Each number is 200 + 30 x the weight over its row's rms, rounded and kept within 0 to 999. Layers, rows and columns count from 0. The size before them is the row's rms in percent of the matrix's.

# layer 3 attention output (transposed), 512x512, rms 0.232, rows 9-12, columns 256-511
094,243,173,205,182,168,189,202,202,177,233,146,178,194,222,219,212,169,196,181,226,206,240,203,186,192,153,164,206,210,197,227,165,190,239,226,224,170,239,194,183,221,206,200,192,184,195,251,195,195,196,221,190,186,198,154,188,202,228,201,200,214,180,185,249,172,197,184,167,160,184,210,211,195,174,205,205,174,174,214,195,231,229,229,173,222,228,169,148,218,224,202,191,206,178,184,164,289,216,215,214,184,151,161,160,195,199,202,173,179,189,204,206,148,242,209,123,194,183,152,151,192,192,179,233,171,210,169,145,99,217,169,212,210,203,212,224,161,222,180,164,183,175,194,147,196,207,192,212,185,232,198,167,161,195,208,143,184,163,215,210,247,190,186,202,166,171,190,198,174,185,202,165,210,162,139,172,249,193,180,242,234,249,212,141,220,175,204,225,218,227,187,221,139,183,195,133,218,199,212,249,167,204,242,140,211,226,220,256,179,176,191,198,190,204,234,244,188,185,180,176,210,184,149,255,235,249,218,228,177,211,202,205,181,206,229,206,149,233,198,176,163,187,114,233,207,207,194,172,248,188,175,159,229,206,232,142
098,185,198,224,189,230,195,196,175,173,146,180,165,230,241,222,144,210,226,215,198,168,238,164,230,166,225,234,216,216,175,169,216,178,216,199,164,210,193,212,168,202,209,159,189,235,219,206,145,237,146,134,129,196,216,189,193,207,193,228,153,200,166,170,230,156,179,155,240,168,193,203,209,228,237,204,216,170,262,225,179,185,194,146,169,180,198,228,180,170,210,169,180,220,183,206,205,141,176,145,212,173,190,205,196,232,211,172,216,259,204,200,244,190,250,189,177,227,237,236,196,209,222,196,156,225,189,218,248,210,211,236,236,167,182,243,212,152,220,196,173,210,218,172,142,230,234,172,202,249,199,168,170,196,151,170,143,184,215,227,224,192,202,215,188,176,236,187,195,183,177,181,191,207,225,242,219,189,200,199,223,144,214,205,255,219,185,180,203,200,225,164,223,275,232,191,201,180,216,188,180,223,249,217,189,202,226,256,215,200,204,180,217,193,247,191,210,220,233,147,201,152,182,169,192,201,235,188,189,176,204,264,162,239,174,211,199,182,217,182,134,174,232,199,216,193,172,177,121,146,164,191,204,187,120,230,259
092,206,214,185,190,240,200,220,215,231,208,198,205,177,192,166,195,207,198,196,219,184,190,206,254,175,202,170,192,233,176,213,187,191,228,227,186,164,159,216,193,157,198,195,223,187,200,161,154,195,189,162,216,229,144,155,219,152,152,247,201,211,250,195,191,226,221,194,167,173,166,209,148,231,227,220,166,213,257,198,221,191,197,211,173,208,247,210,159,222,175,189,219,151,272,134,217,204,216,219,206,196,219,211,207,150,182,183,201,210,159,225,203,199,191,187,250,192,249,208,206,218,195,220,170,201,185,241,212,206,221,204,189,222,164,197,260,203,221,188,175,189,196,223,209,177,205,248,220,220,181,291,264,180,204,200,155,280,175,234,217,180,216,160,158,215,221,211,176,246,199,260,207,172,198,204,207,220,151,226,190,210,197,202,197,211,194,163,192,206,177,157,246,253,222,153,264,170,137,212,212,224,174,225,224,236,229,162,190,189,203,243,193,238,186,223,212,224,244,177,192,191,197,188,212,228,172,205,202,215,177,182,125,270,193,209,236,183,187,230,208,175,242,171,129,180,203,212,283,192,206,228,219,197,204,131,147
098,226,197,172,217,198,225,210,212,217,165,177,193,212,218,213,186,219,191,209,198,233,186,142,197,226,163,178,173,244,137,198,220,154,154,201,220,181,185,182,222,175,183,236,228,191,207,223,194,201,203,220,150,236,183,204,211,195,217,196,162,210,189,198,216,133,149,218,190,140,150,168,215,186,229,197,198,247,202,177,213,156,220,214,242,181,242,134,211,224,232,191,220,197,201,185,182,215,225,151,215,184,214,152,198,197,157,201,211,221,150,215,229,160,199,235,214,206,162,163,180,200,206,168,246,204,171,173,174,216,209,223,229,198,196,236,229,133,249,155,250,150,221,188,198,198,165,255,225,171,162,249,171,186,178,177,205,155,181,189,225,248,193,130,210,255,176,160,189,167,178,232,182,178,215,197,189,209,244,162,160,189,206,208,165,265,188,248,138,208,216,231,181,182,213,200,146,197,178,292,217,175,227,189,209,187,174,207,235,215,252,195,191,208,161,212,188,197,181,228,220,237,153,187,203,195,204,158,192,185,239,209,159,183,189,179,195,200,197,185,160,222,167,232,192,163,204,155,210,174,128,210,231,208,217,155,206
# layer 3 attention value, 512x512, rms 0.0837, rows 10-13, columns 256-511
104,204,199,208,224,184,127,229,195,225,209,227,180,213,253,150,187,199,174,180,212,224,156,219,185,188,208,200,192,187,189,251,230,199,220,200,168,181,204,209,187,198,194,197,156,193,149,215,241,175,200,234,168,176,226,220,207,232,151,158,159,165,226,214,181,218,237,243,210,236,214,224,207,175,166,222,231,192,222,223,156,214,224,272,213,188,205,148,220,154,194,221,216,185,202,176,205,208,217,219,193,182,212,204,217,248,175,237,172,174,237,181,121,179,202,184,241,242,165,195,189,170,201,203,234,186,222,177,196,141,191,181,166,195,236,209,233,183,189,178,199,232,198,199,194,237,196,241,151,178,236,158,206,183,273,216,201,231,200,160,184,189,170,177,265,212,231,226,200,172,214,179,218,189,189,197,204,205,156,160,214,210,200,184,196,186,256,178,225,186,194,156,120,166,177,248,249,176,185,248,195,179,241,187,140,220,212,168,165,241,208,145,243,163,220,198,192,225,153,189,169,243,240,286,185,162,157,201,151,239,211,183,223,151,211,134,186,237,251,209,155,218,212,242,194,215,187,221,225,162,213,124,220,190,260,136,207
095,162,226,174,186,202,232,214,193,190,133,238,216,216,184,195,144,194,181,178,225,191,247,217,157,194,208,219,213,237,175,177,125,161,203,176,171,167,216,204,161,237,180,200,196,213,205,197,269,205,221,216,209,249,260,211,201,155,198,190,153,193,234,218,217,176,254,195,187,179,187,237,162,191,229,211,172,192,144,253,176,191,209,199,187,235,210,197,207,179,210,255,179,223,159,166,215,191,280,225,143,178,157,197,150,208,188,246,130,201,211,212,164,207,236,211,152,165,205,183,177,237,196,207,217,237,191,186,239,230,216,160,232,181,174,147,191,160,153,231,208,172,212,169,225,166,161,276,184,192,127,190,189,253,142,212,228,212,219,178,157,235,180,204,247,192,197,175,217,202,180,172,156,204,214,197,234,189,232,179,181,224,219,167,224,187,218,228,165,154,241,191,171,216,165,215,185,126,236,243,216,217,208,226,239,109,218,238,219,204,193,195,184,158,148,220,170,200,187,185,195,197,191,182,157,210,240,179,207,219,179,239,210,197,193,197,178,217,197,215,191,198,195,193,195,197,241,202,214,235,175,205,219,199,182,225,215
103,236,225,231,224,221,157,254,231,177,187,219,231,216,202,223,218,196,180,187,229,212,114,173,217,222,205,202,199,219,146,237,206,213,199,135,200,186,226,250,134,167,178,160,186,221,240,143,177,196,202,174,201,200,210,241,204,192,225,223,189,219,210,258,182,204,229,208,228,173,224,196,259,169,179,194,202,224,158,171,144,216,220,210,239,164,142,204,214,216,201,211,206,187,219,184,230,191,240,237,189,226,224,192,212,196,242,192,149,160,178,199,201,191,181,236,220,141,238,229,160,228,211,181,228,174,166,245,200,190,227,221,150,234,183,215,141,223,176,312,216,130,213,172,211,196,178,157,201,206,203,171,226,207,205,224,169,189,188,243,194,199,141,208,201,218,153,207,138,187,214,190,176,198,172,246,184,191,158,156,218,244,253,208,227,197,234,239,203,250,144,159,268,197,177,226,192,174,264,141,200,238,200,247,216,244,198,226,196,196,174,187,234,195,202,177,194,190,133,199,175,159,200,229,187,204,198,242,172,231,185,167,220,188,193,215,216,181,151,225,190,155,220,210,131,209,199,180,199,112,154,200,214,220,195,181,231
105,220,237,199,201,189,187,192,194,160,238,225,225,214,173,222,205,292,251,226,190,151,213,180,221,185,209,238,266,217,183,226,227,152,207,175,221,258,254,284,177,199,162,228,147,180,221,211,199,167,211,200,219,174,203,253,213,219,152,189,217,181,218,175,222,240,191,189,254,183,203,227,150,197,201,181,224,211,223,174,221,197,224,220,190,176,243,165,240,146,209,237,221,223,190,211,180,153,183,175,184,180,222,224,284,192,189,212,236,188,230,202,212,178,157,207,215,169,181,129,273,236,206,197,193,230,118,293,215,251,227,185,168,168,152,207,190,204,209,183,192,200,207,170,177,143,160,224,198,195,216,199,223,240,226,201,170,173,226,198,125,251,206,214,178,200,193,215,201,211,194,232,242,160,262,221,166,165,170,229,204,209,220,186,150,209,204,178,186,232,183,228,184,191,250,224,143,176,233,213,228,236,201,200,213,188,179,208,217,201,195,168,215,219,127,182,178,219,153,265,207,200,208,142,194,215,224,234,171,180,160,173,193,229,192,258,199,216,232,181,200,172,252,208,175,194,219,176,184,219,261,216,183,206,221,192,115